config = dict(
    num_hidden_layers=16,
    head_dim=32,
    intermediate_size=768,
    vocab_size=1024,
    norm_place='pre',
    norm_eps=1e-05,
    positions='rope',
    qk_norm=True,
    attn_scale=0.177,
    tie_word_embeddings=False,
    extras=['gated attention', 'value residuals', 'capped logits'],
    init='uniform',
    weight_decay=0.047,
)
Each number is 128 + 32 x the weight over its row's rms, rounded and kept within 0 to 255. Layers, rows and columns count from 0. Numbers have three digits each. The size before them is the row's rms in percent of the matrix's.

# layer 11 attention output (transposed), 192x256, rms 0.116, rows 97-159, columns 160-191
093:114142134113150145088127103125114133134097140101157099152131135128207176195070122121086082124170
084:143142146098174116108142141180155119119165157115114195106091104131114072142146149140137171134059
083:107118119153106169183147134133125091138141166169145163100091173090105162096125152152169103173135
084:146206128088090052116084176088085134104156180086108107129142089156121102146152105119131034094137
093:127138100143173147137173101124101073205109122089128105132155099151151086133150140114121196170145
089:162118137111171097128081169110125100099129154105094122172152135102081123183111097088056076124119
084:133142116160064114078133149166152117126150158085134126119123150128121094140112113109121085171160
084:170129123087137108158113116111029098153139133103131033124111152086128107154161154170097145114097
086:129121128141074065150130100129124130156126105078114089138156129114144110157089113067159164178168
097:124109121173165157163157117142083120121146142104090110081125124125107138149121141110153119216090
092:101160084144121170122145091112174149074121141093179169184142185097161113114080110122168095149116
088:165102125126157083136123096137156140166111127094124095110136167090105131100119168092093105140128
091:090153081109136115151077096098055152145102080117141174111157091128154140122177135166127187083111
081:099147166135159135150127123113172128153101129091113155084163073067171105118081110123142147138092
091:083169084069136136165035064170136126155157148123074127146132164134145120162137095105179118097118
098:131133133147136092115123174101128167064124117093163114127069160091096118072092125066127136147143
089:155106158110067085071075166103085099113131134142161084116117078134134147068163154111069109120154
098:103144129102161137114154153147195139070090089139168139137117146064170176129104133046117096081115
083:149163168148129111079088116076148121093122141084137112165141167101098123171049106101137115150174
083:078126100097085074065205092126182141139126199131139152084151113177130142110157147110151091128094
083:091093154149161095156149158149153095165119091154113150119115144129123145125136127113113179122181
092:134153115153136131077107134093164153141065077086089125196176109128150119144089090099044153062107
079:150191067136093113111141116138110101134074122137130095146143131142082137123169075135164146112090
090:145128104134057135066170106087100120156134157189154144111127131156127096121127166140165132125160
090:124122096126141056146159124189175142114150163136128158161140051140159089096117104117084165125092
083:136125166139085112071114158150118092133161125161149083126115153098136145129156134092084086143175
083:146095118177116160120128077116088124156185173194171146081143181179118149121137128150153158148106
092:120189089148060098118045147105048153130146106121095095103126156139093077145178128132116130070098
095:187166097110114122095124185135092105100155084168145151122167158131112181136176154191145139103117
080:058118139135172107128133132161035091132082097115107105106096089134146160149178118179111190049146
086:122113109116182170169092137152156089082168174117090197139167144137121215113142165103151108144080
107:096084154174208095183173133116097149121106179166138157112179076120107118143123182143130146119148
101:161082141086143113094108120158140111181124192166158107138106128075117148047134148139142180116152
105:125142154125135164127161144119114164154121108038122136151102149189139165157129141133108134161095
101:147132131165113098122048156089145206090125172136169158097162173152128198143168154190143090096151
105:097096142118153155107117145086208149154141118138131125086147121095122135128156107168081175115152
101:115114083121155113097155143136134148172102108151107176111139095127077180098132086117120113091087
096:115087135140150120097101103156136109131156168146069084100104111157124113128135126130126072150100
100:146122147027206173108149205096106121155108120130159126131097136065085117096137166133106163188185
108:053112135167126138120154130105062127126151209139118075109124132137146081067181144127134135137146
106:147090103155119094121159153093040113095178135132148116093145147145152125082118093098120138163157
098:131118154137206149108119098107146109174113079143106140111088126126109167119116136097192175102072
106:181150161097107190152122093136152142078095102149123085144126117152127167113121110126129181126095
104:128114135091146148114119114094138072114087080152113170155187106103143145178147189157119127103153
102:179173083130195156097118148136157168078096129153122123149128112086152196098137155169138085099148
106:118156080096096090118059156116187101115120107191199128106145174152129158098139145134147142078120
103:138170170147142093151084146107144134139045171137112125116175127174069115134163128111144194107156
101:128155076112131166103120194106111108136135129090094144126145105161109124132160118103084083091095
104:154113113175122182124155171102120114146089125161126100097143138125149187170141107167102101140171
101:142185121162145102077114144109131161064116155119124102072166081102143131135090145154123109118132
104:143066133118141088169064072195098141122128099126194159173152090114118118093156098121137107133146
101:129148082126122125147143121140126121174149138123140089127132116188133109067098125136097156145128
098:073086121134123094101150158124148178152153129122185175197126180122077069162201111127099096090130
099:046137094093152132182124146139141173164117151156164094092153131153119159101121089164191135122094
102:164099123135074160145104148058084089132057166168096153109152113170104188105147105110105121160115
110:095213141113160088156135094099104119133111173098091074104121150118123102100146121103080146123162
102:113099122137110112154129145123077100130110091079088114196156114138122133179165083045182201198128
103:128111150164155141115066118101126120130092117101155133141071135195101130123151101134070072148188
100:132120092169095106141096157094157203090136157110175116119155142095157068101092164125092148169132
102:067151123166182122099145148082158102125162071147171123109000149157154115135101123168106093158095
105:095193137124121097124102160057164074126117141097114104141142174178123090157134075135154136140180
108:169120119077160143079114157093073100099151105126131083129059082134104153097162157188156111127146
107:099114127144175082154111128139080109091153143150144196089141168165142128177138113047132144142148
# layer 11 attention value, 192x256, rms 0.125, rows 98-159, columns 160-191
092:134112145170135122159167093186160089115123111143188107106150175145186126152086108104152149139078
094:100076101151100109174081098157112126150162144098174050125106150116121142150145116131147126120193
099:127231105103099147133140127100148147134088102165119167131068078137125089135169110146079119106120
097:164079147166156111171015110117110152126081146064129124154098133140107122129120133168159182122120
097:189114085126137140168103159070124090121110119047172110139136112117089103153140172165109149111108
093:143151165108130146126123164093204075140126131136145144135132052081175150173075140099108152110224
094:185076093104113118183134099155071163038072104141125086158144102043152152180159126139151118097138
095:131106145132054151155102126141085120147086126060187168145124168110065034158075141104120130159169
106:140120067097111138125132085090175176055182082148128110137151136152089137108182103108148126134126
099:113076168112154122131176136136100099169122088117094129161118115123162103099099170130117141131148
096:195093147117114129136064153077119162120109111136141093126084170091101119162129080076132112193084
096:181102072117085158169126168096106129148085131090138064139184098093145137148145160133145120095101
093:107159137110097145081074130125154100185089140066148065143170116064157110140114113144157133059095
102:113125134176125115156177150198142144061189121119083045096162127117137087165144116130200078109181
110:096085115113173103140130121021130089124130136103165087111099163091137116151096117131104106147111
107:107102141109107127105122152019121165139142163149160129073095097160120080148114154120115149161113
111:120208138100140101165126130127161138126110166123160143087117169143138085106116168102138121127113
091:129152176118205146121126128154172116128084078125160109152159136173097150138127173109087102125140
092:137157115148131135127157121103148197111172216127113131084123106134138092115167030105126113094160
086:105124187144158118187138160134098150130103140064173128051194156122151130103104100180167169135126
104:106115129141139139082082131111131161166113098106079166177124129137137101054113153180100136093021
089:156105136117072126138168151128137096139111154158127067099120147076144172136177135128134144163154
098:133137179102112156065138155132133103171113176183092114100119155170136171095131144111104175174074
099:134132165129155073208088191163133069101082131099185099112143082126108107125136145067124143089145
095:101136142076089179076068083119108136100159128098120142135100149131127104107145140136101132159149
089:135076109128116137112191140142136078132141175111125139106134185121102188111121114219091158156136
099:070141102104125164119115124094103126112099113140125139089115134093130138142139124148091065072190
092:115175142103152120126096134100139110125102132145119182114166086156133179116098104154136150042088
091:115154133141169076111100154123088079162050159105087145136115152141127153104104131180128110055154
095:208118122153173108138056069168149069074148181092129151140110092103134118122142111158121080067106
108:110121177093093156065155094139166114153121133141068099154121150114111078069058146175143106106144
104:061153083070108180192131117094125132063157056103143139156157139128118065105143060128174138061053
100:093155099162144061092066128096111116189104142124126167156174144104149152111083117179155085107140
095:164135140164150165098143077146113109206152104136131145133125109099124133102100138135090162171129
100:135092178080084096124095131157126103134076149114113108145086081137140160135113126086149103096136
099:180174083154117176134124092167152075103109162129184053110104185118147108118126119111176094115100
099:125162117144162157020116152101097165081103159155209080107168105140154120170161123100172113146109
097:060150124153024120176072127232141120156080141135165150093145089123110117123132174178162110095134
101:164133108082125122067112206116115127154129091116100094114150129136134171148116124176117104144048
097:132173150109134152155114115116129208114130151105129109157151104119142118154106139163150110143134
093:116072138084122098113108083125123115140179118131183131189128153074140155129151105121134121136118
098:135107142176195150109138121147065055198169168098145193086151148111113132143116115115148115150113
100:133114123114185129137185077138112113116151132145111155105088165158137087114176055120120095204166
097:139165152139105131188184117096120130135151148090097126148098103103134093136165085059108156137136
103:132122115090148196085133125150102046130135192125050168156135090103128128158119168108180087104155
100:096080102145128089173181111129074115116188067167106141106120053096118143143113137162109115093100
100:147102211156144131109096104161143121130109160086128153142113112098184113125149073214140108178182
107:106114112117165106104151146135137187150178132083143129161121160107047100085126163122163108110146
098:145094143074149100158068126082146059131171150143153176171122147151094088114106195153146100156117
100:107117168133115139103142179208173152075152100124146093138114166162101197134093137102143138172069
094:112105181142091137151144129093120140040183070116111199153112199131129146138184097122106115118107
095:115125132151141127137106129092067104119098185133112067103098116103172118149089110102100096157112
096:193109117159116150127139160066130167116144120123123162141189069097136116156113123123115146149134
098:059108112105151145149132155158130073113164133148199125117116099111127113122078124129174136099136
091:096065059106112142122119164158162178119150097143149089119194163147126072167175108118164132146089
095:160114078166173163129117109114149142108103122130102166098095089116102131133125147150142123095135
101:137175079102123079108187123115094127141171081138101173098124107084157121181198135072156145119082
103:132190128135144079126097119160091144107136084146107101119103123140126134074176142148155100081141
099:129130138132155137145154156130088110099177151170123120176180128148101093156125121089195166150164
099:137083132106116146165143113139146116126137087115161118085129130169127158153091177117049136122103
105:168049143183119083137159090164171133152086139110167149104173180170173083149132103056188136080117
096:137186173173119131120202157164082128115133083117145058103092129160123153133110069215123118164102
# layer 11 attention query, 192x256, rms 0.112, rows 128-161, columns 160-191
069:062082168156098122173122054177104148135165190201093053110103133099107132085183075089157195142164
067:131075106118158138109125084152083122080123124115153129182145086102087125112122097087098105119174
079:140042138097134053112092112163091133115151113163116139092124133079122118105141077174095140109124
087:153165137160094103106140136147094176106175164134122110131170147073149166115113115129120173157137
103:088086151152134118109096183173172122100145122164127174063129106137168139126088154128105145148127
109:127100136176147108105123191034109158113137165186169125134128156158146125108120173118122133078094
103:127158118143093091148115124185134138068132153140138202169099137094108155137133102155108185158133
106:119119115124092133076163137143152181175153127117150129093114139108100154153112169140078133164115
062:158135131100206194167100124114117084133094168134191118108137076108134084127083122095143172105132
063:105168136124119104124107142132089111144075164142123132160134162217098149117106156112179147102099
079:139132130136090092125096071125226141091159139125139203132167082070112092101125150180115126133114
102:136185117138111150148179088105037117150086123141141111167144143142166139191096082084143145139101
090:035165129152121121126149145104064088149102080104155145176187167132112120142122127112119129087074
104:100099109123135118100063129124145153120170172137172039138092120141105109129097141102138119063169
107:126089097025078152148134061142125115121113110112135147149182175157117090126075124120124130147100
109:137174165153105178074119077139148143132111182206094171151131055175128153103127152084152166135115
115:168105136154165090146142147144158122123075151147171164095133217119114098097139159168160130168094
111:104167131074140114123080131110193106137125109160120123113088173136112149131107055154159128155117
106:092140098110145148126139130107119095076099123139115151088155167173156121105124128102204139162130
105:135156147095122153136120131097145148084091103119181146125083107184193148152108154178138128157118
101:108120163119162150140138127110122161132076162129114132141113108145136181113094138124130144138066
104:171131149044135122099052115131127095121127126171121105129148165138112146165074128143114192112136
116:113131158135140133146123116192117132104187077102100172137131151111129106158079114116158186084159
097:116180132143155090055189126127182128118147116168113183121122152158029117135134183095131065206149
109:128118148129129157138163108147133154122128153138123092170095115142063118135139176098102162047116
111:136142170081125164112124094144076096066159137169107136094150110140160161186116188160185087103130
111:158161128110084120140121087083119064098100124106087178145106085173144146098186114115067121144130
102:070127171153105099142149184041153173117126110165139125066147106122147156159130147096099171151181
102:126138119144150155078118144114160109151129101130154138131151124131107107167143113101058169121072
110:110140186122086143130118141144145139131164078128158188101154166135074164161183094050221118136123
113:072114189114126128154137135137090108148130121091188139140150133129052144086154205129116152104068
105:148160122090097128165149122134125101123114134120163110149097044098147085148138133131107165157125
073:038122133105070145141141083089119106125115143094147208114167070091123104142119113132161156115100
086:120114116167109127096161154097137133168140109085151132136101139093119138167115176152165132080119
# layer 11 attention key, 192x256, rms 0.114, rows 128-160, columns 160-191
094:163181136079192137131155160091135112132132072132146138152139088109087159191068119147133144116139
076:115160096133127095096095148156083116095154114136139089147102127108123168165144179139132151087068
069:060137182156112135154109149123170131110112128101184175106135115138085194138181124152119138128078
064:116070190080188109085133122138170155128130115170134126104170119164099136102092153140094160141125
104:101108136076122079104062153122155089166165119102129134126146153074122102117088125144137091153144
109:141122141136141115100165136127129150208109114141141118158101160117140124119126130110111153114144
102:148140105134100084115095135097141128097160131138062109159090115117153126138143162093180138178114
106:144097093116154123171107123064095089171117153106141117099159149114188081111150091141191193154084
101:085041145114134090176125152161106140236121121185119055112126129144119120137117118121076146149150
072:057117176159102119118087088151121110120150154104127067104119155149099095212134102139077146198098
078:096111192142079100138134138156134133093110116118147148136183121133150152135162065149122063143112
100:166154126125140134100098161116137095057121183156099187156142113083097121129123129108156101156098
106:147175056146136077162147138087087124113094033135142095116118080152120127163166122182056164147108
104:087139070166117135153155140099163143143104133122151072150159166114145118115160107144169147070188
109:147081110099142134188143097143127141087100165117168112169142187143100142099121139128100128130141
111:138160160135122150132145063122128085162124139118111158114097089109164148084080152171104154140206
101:128172200121144083138173173083143085105156137135076129125166170130147123206116149167149111167139
112:171112166070155126115143132133161135102135093142112089124168126092084113141181167139088107110167
109:069209084162109150145159107098098117037168158134099168168130148162092122055174120112152107129117
100:103118092117128119120128147139089125090122090119161104228125106147114140084164126105177164181082
102:136132159057197134124113137123168125136157179108080094079113153210165138111115062133090146152125
101:168118124080106133099089116107147099102090111224204134151129148180102107181077144116066146070114
112:094139115124116160174100181106151121163194127140086076125094167157122157138059096178153096128131
110:125107113132115134112150146142130105086126097148183137129103142127155137087106143160081095144146
117:116103109117129193091092160098105117150108109165100139150111128125102131145072147161189123115150
107:141118148097156159091161163162148145079103179140111192121142182155172130149098109107163059186170
103:156091119112134154080110163153128038097171115114141112119202091211128101098112101143154125122115
104:100129158125128147150079146145205175143118071164173126186180103106153135141125143113131161163125
108:143100166093126164120056153169126095188151076157166097149143152116051115137146138155141103075126
111:165108173060052128153054096139133061087097124165124180095121216142102093141155114111118076106084
117:106091148128176108113114155094163169127096102118158093168077086191128138095151130113121110077117
106:160144077153140113147142071100152179178148108183073141099117083119117104092143187173155186147085
090:122103143078187114105114079145111110030123126153120080164180107186134113086167175089162134146099